{
  "num_key_value_heads": 6,
  "norm_place": "pre",
  "attn_scale": 0.245,
  "bias": "none",
  "tie_word_embeddings": false,
  "extras": ["capped logits"],
  "init_std_down": 0.0599,
  "lr_head": 0.00711,
  "decay_fraction": 1.0,
  "doc_mask": true,
  "dataset": "wikipedia_en"
}
Each number is 128 + 24 x the weight over its row's rms, rounded and kept within 0 to 255. Layers, rows and columns count from 0. The size above them is the row's rms in percent of the matrix's.

# layer 7 attention query, 192x192, rms 0.0417, rows 180-191, columns 144-191
size [ 49  75  51  84  56 114 125 116 112 106  98 123]
[[122 124 125 138 138 123  97 147 130 151 134 138 134  90 114 124 125 144 125 125 104 118 112 108 135  89 115 107 130 162  98 121 120 130 106 141  94 114 103 120 118  80 136 118 118 133 138 110]
 [111 123 140 146 101  95 107 162 146 124 112 146 136  95 123 114 113 148 128 149 129 133 119 110 146 112 147 101 125 148  97 116 122 121 105 147  65 146  87 124 128  94 153 120 114 143 120 120]
 [167 174 140 105 127 137 161 137 108  99 102 106 139 185 135 140 151 121 119 135 130 161 119 133 117 162  99 150 113  99 156 127 117 122 176 137 164 123 158 147 155 149 157 127 130  97 116 148]
 [146  80  97 142 100 116 124  99 127 132 145  97 179  94 128 138 116 132 134  99 111 123 154 113 132 104 140 153 115 128  90 128 140 173 117  80 117 118 138 103 174 112 146 107 126 112 131 146]
 [140 140 125 152 135 121 153 152 134 138 140 108  92 146 102 151 105 115 125 100 124 119 143 104 126 129 148 106 127 134 127 159 141 103 105 110 112 152 130 139 130 121 178 114 135 169 119  89]
 [142 161 150 120 160 133 142 141  84 135 148  89 120 142 111 134 129 133 134  87 125 179 139 141 132 103 125 134 122 136 153 159 116 134 117 135 146 101 104 136 121 117 137 109 146 121 156 106]
 [139 120 126 119 129 118 152 102 140 135 132 137  92 130 156 142 142 105  73 143 147 129 159 127 102 166 132 154 129 113 133 162 121 131 181  98 110 143 125 163 130 120 139 134 127 117 137 138]
 [117 156 119 137 121 145 138 134 159  70 111 179 115  82 178 107 154  99 152 157 121 122 126 109 143 120 137 151 142 123 123 104 103 130 178 151 134 120 138 142 121 143 118 148  73 127 147 118]
 [177 121 139 102 128  85 105  99  88 154 156 142 185 143 112 100 120 130 126  98  87 149  86 108 134 122 112 140 109 167  69  96 116 128 149 114 146 148 161 135 123 103 123  58 115 124 116 151]
 [155  90  98 138  99  74 158 118  91  86 114 129 121 136 142 166 129 157 137 158 151 127 147 120 139 136 122 142 137 113 135 124 144 128 128 122 156 158 136 136 123 113 143 111 159 131 112 154]
 [146 147 145  92 107 126 113 144 129  95  90 150 153 166 155  78 166 128 105 104 136 138 132 135 120  91 117 151 137 112 117 119 161 130 187 168 131 122 192 148 139 122  97  77 133 118 171 145]
 [144 117  88 122 134 146 159 110 149 136 123 126 153 130 133 151 120 121 105 127 139 130 140 133 144 121 144 182 132  98 141 130 164 103 167 165 151 116 100 101 128 135 121 127  94 135 156 169]]
# layer 7 attention key, 192x192, rms 0.0417, rows 180-191, columns 144-191
size [ 57  66  58  81 124 110 101  99  97  97  95 104]
[[ 73 111 144 131 138 132 142 176 147 113 139 142 138  90 121 118 125 141 117 174 129 117 121 113 121  93 104 115 121 135 110 111 161 125  83 152 122 113  99 154 137  93  87 113 108 128 101 148]
 [ 83 114 128 131 124 130 118 207 138 104 153 139 153 102 134 100 117 131 102 163 130 102 111 116 106  97  83 112 159 172  99 123 144 128  90 184 135 114 114 137 151 105  92 120 135 124 108 128]
 [179 160 131 108 132 134 139 135  80 120 109 120 134 187 127 153 109 104 128  91 105 157 129 137  86 144 116 133 129 125 144 150 112 115 166 120 120 125 156 119 135 147 158 136 140 144 146 116]
 [141  90 118 125 135 166 128 106  90 156 135 139 150  90 147 102 152 117 125 140 110 117 147 155 114 101 145 144 139 157 108 156 125 159 127 141 124 118  98 153 167  86 108 159  89 128 112 166]
 [131  85  79 124 114  74 102 132 159 156 142 119 162  82 109 128 108 112 151 148 120 163 153 121 165 110 143 130  93 133 144 131 116 152 170  91 124 148 123  97 142 138 152 116 101 124 130 113]
 [139 140 146 144 176 161 136 154 111  76 103 115  98 165 116 130  84 116 131 161 129 142 141 131 116 118  94 121 103 154 178 146 127 108 110 153 157  84  95 118 137 141 102 101 152 111 109 129]
 [142 101 144 176 143 106 159 126 118 133 110 123 138 163 107 108 123 110 131 137 113 127 146 115 107 124 131 176  90 149 144 133 127 131 145 148 150 125 129 119 170 112 126 187 159 147  90 161]
 [108 148 112 123  67 113 174 110 119 111 160 157 146 146 136 128 101 127 142 110 117  91 102 124 118 104 146 161 130 109 126 128 110 131  93 149 118  76 136 126 141 157 135 147 149 159 145 146]
 [112 122 129 121 160 130 164 142 127 159 161 120 146 134 132 143 126 100 162 139  89 122  75 174 102 119 175 115 121 128 116 136  83  94  94 156  92 146 100 130  98  83 138  96 121 142 104 147]
 [145 157 103 168 157 142 134 155 106 104 113 124 134 159 166 129 159 139 132 161 149  71 134 145 125 138 106 129 166 146 121 114 126 135 153 149 124 134 132 160 152  78  85 114 121 138 138 168]
 [156 108 140 116 144 114 152 129 117 128  98 128 127 151 168  60 117 147  98 113 126 109 132 114 134 143 101 154 166 129 140 165 123 140 134 128 141  65 148 114 124 123 143 130 135 107 156 142]
 [128 153 112  62 156 118 170  85 133 149 115 128 166 118 133 123 152 126 133 107 202 137 122 125 122 132 112 171 144 127 136 110 129 119 160 100 104 123  65  94 167 144 167 143 121 171 113 116]]
# layer 7 attention value, 192x192, rms 0.0416, rows 160-191, columns 144-191
size [ 90 113 104  90 112 102 106 107 103  93  80 105 109 102 108 107 115  89 109 109 104 106 107  97 109 116 119  95 100 105 111 114]
[[156 105 152 100 109 174 133 102 138 113 140 159 116 142 122 136 107 145 136 127 141 140  91 161 122 118 126  86 160 148 100 106 159 115 134  84 127 163 112 100 124  77 112 101 128 126  98 148]
 [ 84 145  96 129 143 138 108 143  89 131 127  81 177 117  84 153 138 142 105 151 150 141  93 102 105 130 123 103 126 125 117 124 144 100 137 135  88 137  93 131 142 136  86 110 124 152 165 128]
 [148 134  83 149 182 132 179 150 135 100 118 149 121 141 124 123 104 100 119 167 115 130 125 172 116 108 143 142  98 135 188 121 165 111 124 135 117 144 128  94 161 122  68 151 138 140 174 140]
 [151 133 118 161 124 102  74  82 116 149  92 154 161 135 153 111 172 148 124 123  99 109 125 183 103 118 163 137  80 122 122 131  91 150 154 136 139 106 109 170  89 136 134  92 127 122 103 120]
 [111 123 143 144 129 110 160 140 109 157 134 116 139 123 131 124 114 128 115 180 115 145 166 123 131  96 143 125 170 173 133 139  99 153  83 133 132 141 145 116 118 155 127 123 133 151 118 110]
 [117 111 150 133  88  99 146 134 160 144 151 121 142 102 145 106 161 122 204 122 111 104 122 121 144 102 141 136 105 146 156 111 103 122  91 109 164 126 148 162  79 126 132  70 132 141 121 161]
 [134 153 146 122 135  95 140 125 136 162 148  88 122 144 126 103 142 149 134 169 127 109 159 135 119 135 133  75 112 188 141 169 120 165  83 132 163 134 111 142 149 126  77 147 129 131 108 146]
 [151 140 128 136 115 110  71 109 110 131 141  83 144 125 117 151 145 122 118  88 115 137 156  79 159 150 105 107 129 120 116  86 120 149 135 113 154 129 156 168 128  85 122 111  93 154 166 173]
 [ 95 145 121 137 136 165 119 145 121 107 110 121  91  95 114 125 105 142 101 134 140 117 112  96 146 118  72 104 157 118 124 144 120 129 103 159 139 177 161  94 131 153 149  83 138 114 144  90]
 [156  92 139 118 107 125 133 104 127 130 102 137 134 140 172 148 116  95  83 133  93 140 121 142  91 151  82 162 108 115  96  92  93 167 125 120 106 144 120 135 138  78 149 182 103 136 120 114]
 [153 155 135 109 127 128 151  80 119 130 114 108 173 111 144 103 104 113 122 122 152 141 117 155 162 121 115  87 146 120 126 102 134 113 142 120 125 141 104 115 141 137 102 140 124 132 147 140]
 [130 156  87 125 176 118 143  87 101 108  91 119 120 153 130 112 167 152 113 130 131 123 143 114 132 102 118 140 116 132 163 178 147  90 133  79  87 106 104 146 155 144 120 119 151 134 118  79]
 [107 162 102 113 114 113 150 149 106 109 140 133 124  95 153 125  96 157  88 121 122 116 160 117 125  82 102 149 138 118  93 128 121 164 116  96 148 108 143 144 162 140 123 177 132 162 106 145]
 [ 97 124 137 155 105 112 116  85 112 145  83 165 125  87 117 129 137 114 116  98 147 156 132 120 111 145 154 145 110 115 136 128 166 124 118 111 175 112 184 101 138 134 150 125 113 155 140  75]
 [141 139 110 152  92 165 111 137 120 127 124 185 141 129 134 124 115 114 125 142  85 122 123 120  82 120 125  90 136 152 114 120 121 146 119 136 127 148 139 138 137  98 124 114 158 146 157 120]
 [129 109 153 127 146 151 121 165 143 119 130 178 125 117 138 130 178 143  96 125 156  87 158 130 140 128 134  95  91  88  97  97  94 144 143 148 151 117 146 171  92 113 123 108 116 140  73 107]
 [ 92 136 141 151  91 139 151 159 176 137 133 132 112 116 119 105 150  99 108 127 112 120 123 105 118 164 131 139 130 120 110 124 139 106 147 140 102 136 105 157 161 142  87 169 111 165  87 154]
 [132 146 101 121 110  86 111  96 112 109 131 106  98 158 133  87  80 167 119 158 157  94 119 132 163 113 104 147 150 116 150 133 115 117  73 139 109 105  94 122 152 127 111 139 183 135 164 154]
 [119 130 141 135 110 159 170 115 146 113 154 155 133 139 117 104 128 154 152 148 187  99 123 161 151 102 156 147 195 147 141 123 159 126 144 145 104 152  64  82 116 114 124 134 120 112  95 129]
 [134 116 140 109  92 118 108 145 118 122 117 126 144 141 144  97 145 139  89 125 106 136 100 145 118 125 116 121 120 117  83 125 147 123 116 127 121  78 119 130 152 153 141 188 153 108  99 121]
 [103 157 101 167 122 113 159 161 156 121 165 138 146 124 152 124 152 169 184 138 133  82 101 140 136 117 115 137 116  93 138 149 108 153 149 164 119 144 151 128  98 147 146 103 141 164 123 140]
 [117 142 155 124 167 119 148 104 121 172 115 104 111 158 115 101 138  87 149  90 100 114 142 134 133 127 152 160 128 123 122  81 123 130 116 121 144 171 141 101 120 125 109 134 112  88 155 150]
 [116 140 102 135 118 114 136 122 157 142 100 119 157 161 119 127 124 125 151 103 158 103 118 131  66 123 132 144 161 127 123 149 108 133 161 151 136  96  95  89 170 137 131 138 161  86 164 126]
 [134 133 117 189 122 165  93 111  93 114 144 128 131 117 148  84 108 134 100 164 122  86 136 134 128 119 113 132 183 117 120 129 170 163 174 129 107 133 120 134 191 144 120 151 169  97 141 114]
 [ 94 128 113 127 181 152 149 178 165 140 130 128 112 141 112 173 156 104 150 120 133 118 130  80 104 120 110 116 150 142 147 130 108 130 115 162 130 116 127 101 137 105 110 137 128 135 141 146]
 [139 136 102 138 121  90 106 135 131 150 112 157 185  88 136 173 150  99 118 110 120  92 102 147 118 150 169 170 130 120 115 114 119 144 157 153  81 116 102 159 129 108 130 118 116 142 105 133]
 [117 125 132 109 152 127 157 171 122 145 155 117 142 122 145 121  96  93 146 123  68 118 113 146 118 135 147 156 110 101 133 157 124 112 119 127 131 118 152 131 112 130 130 180 105  72 131 136]
 [ 93  94 119 174  78 131 122 110 111 138 101 171 144 145 123 115 131 137 128 121 155 125 144 133 114 134 141 118 117 156 137 136 150 154 163  80 126 158 108 138 106 111 204 142 125 118 129 143]
 [189 136 160 139 158 138 118  62 146 149 128 105 111 119 148 139 141 137 120 117 127 130 124 102 163 151 144 129 131 126 126 111 114 120 153 171 122 152 122 164 108 122 126  91 183 130 103 122]
 [100 116 109  88 115 183 122  99 142 167 135 121 130 123 121 130 132 135 138  74 122 140  75 134 107 120 159 139 121 132 126 127  91 115 107 167  77 110 145  98  96 151 145 158 114 164 159 140]
 [114  84 146 113 113 118 111 186 105  98 116 118 106 108 155 118 160 126 110 151 114 114 165 123 147 120 114  94 140 143 131 112 110  98 126 138 136 159 120 136 193 120 165 150 123 142  70 171]
 [146 115 121 131 184 141  73 180 142 158 108 157 122  99 108  80 155 166  94 112 155  65 174 125 104 127  98 160 152  82 126  99 152 129 159 117 104 153  94 124 103 125 145 127 127 111 143 104]]
# layer 7 attention output (transposed), 192x192, rms 0.0518, rows 160-191, columns 144-191
size [ 99 119 114 106 117 114 116 114 116 109  97 120 120 112 118 121 125  99 116 118 114 118 116 109 124 128 127 107 111 112 125 125]
[[179  77 115 118 120 138 118  72 160 130  94 167 120 131 148 103  92 141 129 137 171 140  98 164 155  94 135 130 141 154 116 132 141 122 137 106 158 144 147 171 152  75 108 106 102 131 134 161]
 [113 105 113 168  90 126 129 162  93 146 108  95 154 123 106 144 135 152 115 118 111  96  87 168 165 121 129 128 120 125 135  90 125 130  64 110 128 124  92  96 134 139 147 139 124 159 123 140]
 [171 163 160 118 158 128 151 121 126 112 124 143 119 110 134 103 133 147 110 143 156 164 153 143 109 117 167 114 137 152 139 113 131 132 156 121 154 188 112 150 130 140 149 101 124 120 132 114]
 [112 147 120  80 142 135 102 103 106 140 110 131 166 150 132 113 165 140 153 129 126 131 138 187 128 123 144 111 171 123 152 137  93 144 116 146  84 118 110 107 107 115 127 114 163 142 142 121]
 [148 111 165 117  98  92 112 153 134 119 160 127 138 167  98 133 142 127 110 127 131 139 127 127 116 121  92 139 123 123 118 134 107 133 177 150 109 113 136 114 106 127 113  97 178 118 132 130]
 [124 149 151 138  97  76 121 128 131 161 172 124 144 115 102  77 137 139 162  85 131 124  97 130 147 117 121 128 105 175 121 120  99 107  94 127 111 106 150 133 145 104 102  91 148 134 125 134]
 [135 148 136 148  75 128 128 115 130 142 151 109 125 118 157 138 115 111 119 150 127 100 174 144 109 164 129 136 129 120  91 146 172 137 104 128 138  72 151 124 149 132 122 131 129 109 124 103]
 [116 100 106 161 112 115 114 146 124  90 114  61  90  92 142 162 121 116 145 135 162  96 122 113 132 116 131 119 156 137 175  99  97 140  89  90 148 120 158 129 126 121 113 149  98 107 132 132]
 [115 139 142 147 121 186 155 139 156  90  84 154 138 153 129 103 118 118 143 172 121 128  90 124 131 104 145 100 117 144 105 110 126  68  72 164  87 130 117 120 123 130 113 111 143 130 123  96]
 [143  83  51 104 133  89 141 111 120 142 129 123 144 147 146 178 156 144  89  97 102 141 144 137 141 108  98 138  98 125 146 122 118 147 115 118 118 160 141 141 107  92 152 158 124 151 140 151]
 [129 150 119  87 105 138 137 135 170 115 129 127 140 147 122  78 156 124 144 120 116  85 165 104 176  97 117 152 116 133 114 113 135 108 109 143 162 162 143 143 108 151  94 161 146 119 160 154]
 [147 155  99 158 135 166 170  90 107 118 118 136 125 161 129 107 130 128 121 101 141 138 128 134 128 112 117 135 135  90 174 176 165 122 113 130 135 113 106 137 146 126 129 128 133 121 151 129]
 [105 146 116 136 113  97 126 187 130  65  98 153  94 113 127 166 146 114 149  93  86 113 130 106 106  73 174 161 169 104 165 108  95 144 167 142 133 147 145 135 148 122 153 149  85 142 174 125]
 [107 142 113 156 150 129 144 139 176 155 154 142 130 117 151 108 149  82 109 118 161 126 110 142 116 146 133 133 126 106 152 169 109 134 105 136 113 147 134 132 146 143  66 158 137 168 145  96]
 [129 162 110 100 131 109 130 157 116 110 116 149 157 105 153 108 148 124 132 121 171 150 115 108 137 153 111 132 148 126 138 135  95 179 135 114 109 142 104 150 151  84 178 104 144 136 138 111]
 [126 109 108 106 120 133 100 127  96 114 119 174  92 143 149 136 127 110 141  98 170  80 150 101 117 111 156 117  84  98 105 126 112  92 119  89 110 160 149 111 114 121 101 105 126 136 159 128]
 [123 107 143 151 118 108 146  88 155 123 141 127  94  96 114 138 113 135 105 115 107 103 104  95 133 166 136 120 135 126 126 107  95  97 119  57  84 170 106 134 129 137 130 119 131 122 102 138]
 [103 122 129 107 111 100 125 103 125  61  87 127 124 170 139 105 129 123 112 178 156 130 142 108 129 108 140 129 133 131 168  88 131 131 129 205 125 101 123 122 129 120 106 127 104 145 170 136]
 [ 97 108 133 129 151 126 174 106 155 162 125 187 122 116 116 125  93 146 165 132 138 100 147 127 131 142 150 165 133 127 110 150 191 120 149 163 133 113 109 109 125 136 154 140 108 165 120 143]
 [118 130 122 107 118 131  96 121 135  96  58 144 125 100 140  82 152 113 117 147 105 120 119 141 145 126 141 111 105 146 125  98 111 113 166 132  93 119 147 120 170 127 139 110 123 109 108 143]
 [126 134 112 141  86  94 142 119 120 124 135 153 115 137 211 142 130 129 149 141 118 113 135 116 130 162 121 145 123 111 107 100 162 121 136 174 146 132 168 160  98 140 157 166  92 146 135 114]
 [147 163 171 134 146 108 114 112  77 141 123 107 152 153 154  95 132 113 140  85 120 122 147 137 153 121 156 128 135 159 105  83 149 166 130 121 142 160 123 157 132 135 160  94 119 177 149 113]
 [142 140 100 129 118 138 156 128 183 133 138 115 160 124 171 147 155 110 100 142 157 143 133 151 116 152 128 134 141 111 114 117 133 118 165 139 128 106 134 119 147 116 138 122 122 112 187 143]
 [120 152 120 146 140 109 142  97 126  92 110 137 109 102 138 115 127 170 103 139 144 113 114 146 157 137 157 100 147 127 137 127 154 167 139 125  99 159 122 138 131 125 156 151 130 140  75 143]
 [101 113 136 104 111 128 134 135 124 116 138 142 137 173 137 152 144  77  93 120 113 124 153  97 151 104  94  99 147 124 105 154 143 101 125 126  96 128 136 121 136 120 109 112 129 156 140 150]
 [158 101 102 152 108 130 138 123 142 120 120 155 169  82 134 110 118  98 142 142 138 124 138 120 118 129 112 182 124 120  99 119 131 120 143 101 125 165 161 116 146 123 140 109 126 116 112 169]
 [147 130 138 127 135 144 149 101 128 101 129 149 155 112 114 110 154 145 149  95  83 137 119 108 112 114 154 144 115 131 114  96 126 144 174 124 165 131 172 115 147 152 109 150 132 106 108  87]
 [ 74 124 127 138 111 139 154  90 133 167  93 136 157 144 124 118 123 161 159 104 141 146 139 136 120 151 127  86 127 108 173 151 156 158 110 110  73 177 115 129 111 151 168 176 145 150 134 110]
 [149 117 118 123 160 123 125  69 112 136 127 136 119 142 107 137 104 153 109 150 130 143 104  84 116 124 110 112 121 146 135 134 122  90 145 172 107 132 121 124 115 125  80 112 147 139  91 154]
 [134 148 132  98 133 193 109 136 142 172 167 129 128 149 124 124 127 117  94 118 123 116  81 137 117 125 144 148  92 164 104 134  83 120 180 135  90 102 141 135  81 111 118 145 109 130 136 192]
 [146  87 140 123 121 111 119 134 143 132 120  96 138 152 111 150 111 159 117  87 118 109 116 104 131 101 173 133  83 130 110 126 151 120 114 134  84 138 143 123 159  93 153 124 124 122 105 150]
 [127 130 115 125 124  95 118 141 144 130 149 160 128 128 117 104 101 149 111 123 141 100 142 162  86 160 135 117 135  99 144 116 147 108 141 152 110 143 130 127 124 132 160 144 100 135 127 112]]
# layer 7 MLP up, 768x192, rms 0.0599, rows 0-24, columns 144-191
size [ 93 108 111  88 109  94 111  90 100  94 102  92 104 106 115 106  92  94 126 110  88 107 108 103  85]
[[ 85 107 119 148 169 125 103 100 152 124 169  93 107 150 120 112 132 139  88 103 121  78 136  96 143 107  97  65 106 133 112 155 122 143 125 149 148 129 105 116 121 153 123 155 123 125 146 103]
 [ 99  85  93 136 112 107 150 115 116 130 110 120 104 108 109 155 132 113 174 146 115 143 120  82 135 158  77 143 123  75 143  61 176 141 125 148  98 124 154 136 178 107 155 127 144 147 119 117]
 [113 135 103 114 115 111 111 134 143 115 144 149 160 162 100  99 126 120 115 146 130 133 124 130 141 176 117 113 140 113 112 102 108 108 152 105 107  73 114 141 132 100 147 144 116 109 135 130]
 [104 155 171 164 127 118 174 110 138 154 131 109 103 141 123 143 132 139 144 142 139 140 111  86 120 104 101  98 117 117 110 147 100 137 145 143 114 105 120 128 149 122 123 116 157 100 135 123]
 [ 99 168 129 122 135 104 148 122 121 106 153 133 128 110 138  97 111 139 114 106 153 162 140 101 173 140 123 110 148 147 107 117 147 129  62 126 141 147 152  93 101 111 133 121 163 119 145 137]
 [138 107 163 131 122 149 116 171 128 106 140 133 147 132 132 101 130 158 116 139 147 154 143 134 135 137  83 141 150 110 152 148 169 120 152 116 118 115 137 149 172  98 133 143  72 136 102 123]
 [120  97 145 123 129 138 110 152 159 164 148  88 117 161 124 109 158 117 155 106 142 153 139 139 123 114 152 107  96 144 135 140 146 155 109 161 108 128 158 146 139  94 141 132 114  90 167 120]
 [150  96 149 108 128 156  86 132 157 141 156 105 171 147 135 142 145 106 176 111 168  90 152 140 132 174 111 141 105 128 104 110 153 141 107  99 117 154 135 176 132 139 121 146 113 123 147 183]
 [119 137 166 126 145 102 173  90 160 178 129 142 130 130 127  94 169  97 126 120 128 116 166 151 134 146  79 175 149 156 119  94 147 133 175  93 118 112 122 127 132 103 130 113 143 132 142 106]
 [140 132 136 140 135  89 168 135 146 122 105 114 164 132 182 120  89 110 122 104 135 121 134 121 103 135 114 152 104 146 113 120 178 131 147 133 103 114 123 150 106 167 131 119 118 117 160 110]
 [106  59 116  90 117 145 152 140 159 122 127  81 155  63 158 120 137 135  99 122 124 117 135 170 168 109 101 131 143 141 106 166 146 136 148 188  79 116 143 121 107 158 122 136 127 134 104 118]
 [ 88 101  86 120 129 127 115 166 132 121 133 158 110 131 132 114 141 138 124 112 134 126  93  99 157 107 123 122 133 107 150 139  95 150 111 108 154 128  94  98 130 134 129 121  70 132 141 116]
 [136 132 138  89 101 107 105 157 149  90 164 107  99 133 142  78 139 149 103 146 140 136 120 141 116 137 127  86 129 131 142 130 184 104 161 103 151  98 127 107 153  54 135 155 147 105 119 122]
 [ 95 106 130 122 132 136 126  94 114 123 139 151 101 139  62  67 107 117 105 113 144 140 161 132  75 120  96 138 141 130 150  97 122 146 154 138 138 190 128 165  86 110 110 104 136 122 139 111]
 [133 150 129 112 116 112 117 139 112 143 103 143 144 135 114 108 125 162 117 173 139 139 154 112 131 142 125  91 146 133 130 104 143 143 141 166 110 132 129 132 170 165 113 100 147 149 137 106]
 [ 87  95 170  91 130  99 102 125 167 152 156 122 151 124 118 150 151 146 119  52 123 128 101 111 155 167 130 163 135 101 112 138 100 158 111 157 126 168 114 155  81 177 113 117 186 137 131 152]
 [147 145 157 140 141 130 140 123 137 111 119 100  89 148 115 140  87 114 128 158 141 141 129 108 130 129 123  94 103 135 106 124 191 154 116 159 128 105 147 144 150 101 149 130 154 127 135  38]
 [137 100 118 100 142 118  91 154 175 112 106 154 158 105 109 158 160 111  90 115 157 145 107  99 143 129 130  94 103 132 100 150 131 134 141 128 168 135 123 149 129 155 101 120 129 148 120 110]
 [ 98 123  71  83 151 164 106 142 125 142 110 103 128 146 111 155 113 130 130 119 113 101  85 137 110  76 120  38 149 112 150 107 142 106 154 113 138 176 127 130 116 127 119 173  99 112 118 172]
 [130 161 122 175  98 152 133 128 155 122 115  94 152 127 125 123 122 121 163  86 123 112 173 145 167 110 141 146  98 105 132 187  90 115 156 159 131 184 115 106 127 132 125 109 111 154 131 114]
 [160 125  82 129 148 122 111 155 161 137 127 122 101 131 113 119  90 133 143 121 140 156 143 116 136  99 135 111 108 140 150 182 118 120 169 176 141 134 134 151 130 110 192 148 116 131 105  97]
 [110 126  96 163 144 107 157 155 110  98 165 143 165 122  79 151  71 117 149 107 123  84 129 153 134 137 106 109 114 137 183 142 112 130 148 167 149 154  96 130 146 131  76 120 117 122 113  95]
 [ 98 160 156 122 110 104 142 130 107 135 153 152  79 116 114 133 147 186 125 139 123 112 142 144 117 171 154 128 116 113 163 123 106 141 152 154 121 120 124 130 125 151 129 131 143 109  89 133]
 [161 122 177 141 103 134 101 133 127 163 181 132 134  98 155 141 131 124 177 107  99 117 103  81 143 104 175 103  92 129  80 127 155 121 146 106 124 139  88 111 156  83 113 167 126 132 148 133]
 [ 79 132 163 112  92 137 132 113  92 145 180 147 107 102 136 118 122 129 143 147 111  90 106 162 127 106 111 146 128 168 130 101  98 133 105 153 126 129 106 114 118 146 140 111 169 114 121 127]]
# layer 7 MLP down (transposed), 768x192, rms 0.0598, rows 0-24, columns 144-191
size [ 95 104 111  88 110  91 106  90 100  86  96  92  99  96  93  97  93  89 125 122  91 105 117 103  88]
[[ 91 128 150 162  98 130  79 137 140  84 172 112 142 150 123  97  93 126 121 137 127 118 110 150 112 144 100 105 148 124 126 158 138 136  99 121 134 122 107  91 165 142 113 111 116 117 113  99]
 [145 116 123 169 131 150 124 121 118 133 100  96 131 135 104 137 137  89 113  95 109 140 118 109 122 124  61 167 106  87 184  69 138 135 136 172 105 146 157  71 110  77 178 149 122 120 160 144]
 [117 131  95  87 124  80 140 170 109 128  90 135 155 143 156  84 102  83 115 141 135 124 101 162 114 178 151 115 142 134 111 125 122 114 124 126 147  93 138 179 137  78 168 134 115 123 141 109]
 [142 120 116 106 127 110 136 122 146 129  84 187 125 160 126 175 112 128 146 122 109  66 160 160 148 128 130 124 146 131 167 132 149  82 152  90 169 150 124  81 127 169 170 117 124 142 128 138]
 [129 167 136  99 164 112  98  80 116 141 132 152 137 111 144 129 134 118 141 106 144 141 149 119 156 109 126  85 141 168  93 155  98 153  67 130  92 155 130 159 124 131 155 105 130 149 134 139]
 [149 154  88 154 104 127 118 117 128 178 103 145 112 123 126 136 122  88 147 106 121 136 117 103 123 139 158 136 133 153  73 109  89 159  98 119 101 136  91 113 134 136 112 119 149 100 144 186]
 [ 94 117  78 115 149 140 146 106 121 141 123 125 130 120 146 137  99 132 164  68 119 136 181 139 103 118 157  99 124 104  99 114  96 136 125 142 102 126 122 155 162 156 114 112 111 145 160 143]
 [139 129 146 132 137 139 111 149 182  70 171 110 131 123 127 133  94 130 155  95  99 141  95 111 145 161 138 126 115 168 139 129 140 155 102 139 117 130 127 112 124 189 109 119 144 113 127 104]
 [148 127 154 165 141  95 123  82 132 119 135 118 118 126 148 123 106 132  92 108 119 121 121 130 128 164 104 132  93  90 124 131 121 160 142 135 123 112 152  89 134 134 125 121  77  91 100  94]
 [151 102 168 168  88  99 132 131 103 110  90 123 135 137 141 145 135 148 146 158 110 101  94 129 130 121 127 136 145 122 103 151 145 143 134 116 137 163  94  83  93 143 130 109 127 114 123 110]
 [119  98  92 129 112 148 126 186 125 107 110 108 153 103 134 128 125 140  99 150 105 116 121 155 171 141 156 131 116 107 165 172 103 112 136 151 136 157 151 135 109 159 121 104 111  75 148 128]
 [135 120 164 153 131 104 121 126 150 121 109  99 131 116 105 154 161 158 114 126  93 111 144 121 157 179 130 104 100 147 108 109 107  98 108 141 147 139 150 119  92 157  30 103 153 156 133 145]
 [ 82 142 124 175 142 114 147 121  88 165 117 134 153 134 130 165 124 139 148  92 107  97 144 118 139 130 118 173 132 141 100 111  67 155 100 143  97 159 105 139 132 180 124 103 109 140 145 118]
 [114  94  79 130 152  84 143  95 111 139 150 142 142 219 147 115 142 123 141 140 145 119 116  92  95 144 150 117 130 164 127 165 124 124 133 116 134 135 133 164 126 121 139 154 139 142 117 117]
 [116 198 126 140 144 117 153 149 119 174 124 146 136  90 127 147  91  98 106 145 139 124  92 166 164 111 117 120 129 180 135 158 149 111 115 147 119 124 165 104 130 140  92 156 166 160 167 110]
 [144 105 169 117 130 108 116 111 113 124 131 167 130 122 105 155 137 122 130 143 153 117  86 156 161 137 127 109 110 103 122 134 111 154 129 114 167 140 131 116 125 168 113 142 149 149 112 182]
 [ 87  92  70 119 116 120 101 125 127 154 125 124 130 104 131 141 125 132 128  86 118 122 109 157 133 121 131 130 168 105 175 140  97  94 188 108 124 149 122 119  79 135 131 102 131 122 140 188]
 [135 121 133 103 127  95 128 127 148 119 148 173 152 140 106 135 133 116  87 108 118 104 112 108 131 162 108 142 140 145 127 164 135 110 134 124 157 169 118 137  97 120 106 118 122 106 114  78]
 [139  65  96 114  98 128 138 142  96 135 135 130 149 182 103 185 170 118 115 130 110 150 148 108 102  90 177 128 150 110 156 109 141 133 114 130 139 183 114 143 112  91 155 155 119 109 121 136]
 [115 161 144 165 107 134 112  91 152 119 154 120 172 120  68 127 104 147 160  76 155 101 143 129 152 143  81 101  93 141 123 120 131 109 170 138 122 170  99 119 136 109 107 150 102  98 156 112]
 [134 111 120  91 106 140 163 160 116 132 120 140 157 137 168 142 117 120 104 154 154 146 147 141 106 122 127 104 109  96 140 109 140 128 106 111 125 125 103 113 123 151  88 108 164  91  91 153]
 [134 113  83 111  87 133 165  82  91 154 152 135 121 110 119 166 113 105 130 132 116 114 164  93 126 120 107  88 104 158 155 125 142 146 151 122 113 144  90 166 113 131 112 125 148 100 147  96]
 [ 84 148 150 117 120  84 119 146 130 131 161 139  87 135 106 113 158 171 119 114 151 137 149 132 115 150 149 115 172 140 141 109  77 110 159 129 110 116 102 136 119 129  98 152 176 122 126 127]
 [117 151 146 146 166  84 131 106 128 126 149 108 172 130 127 129 100 161 131 156 128 154 124 132 126 110 157  91  87 127  84 169 144 118 142  96 138 113 119 129  74 124 129 150 146 112 131 142]
 [167 146 139 115 125 130 123  69 133 146 129  99 109 151 126 127  80 140 145 118 125  92 100 104 120 105 129  88 169  79 119 120  88 127 148 118 101 175 122 105  93 118 141 129 150 119 121 143]]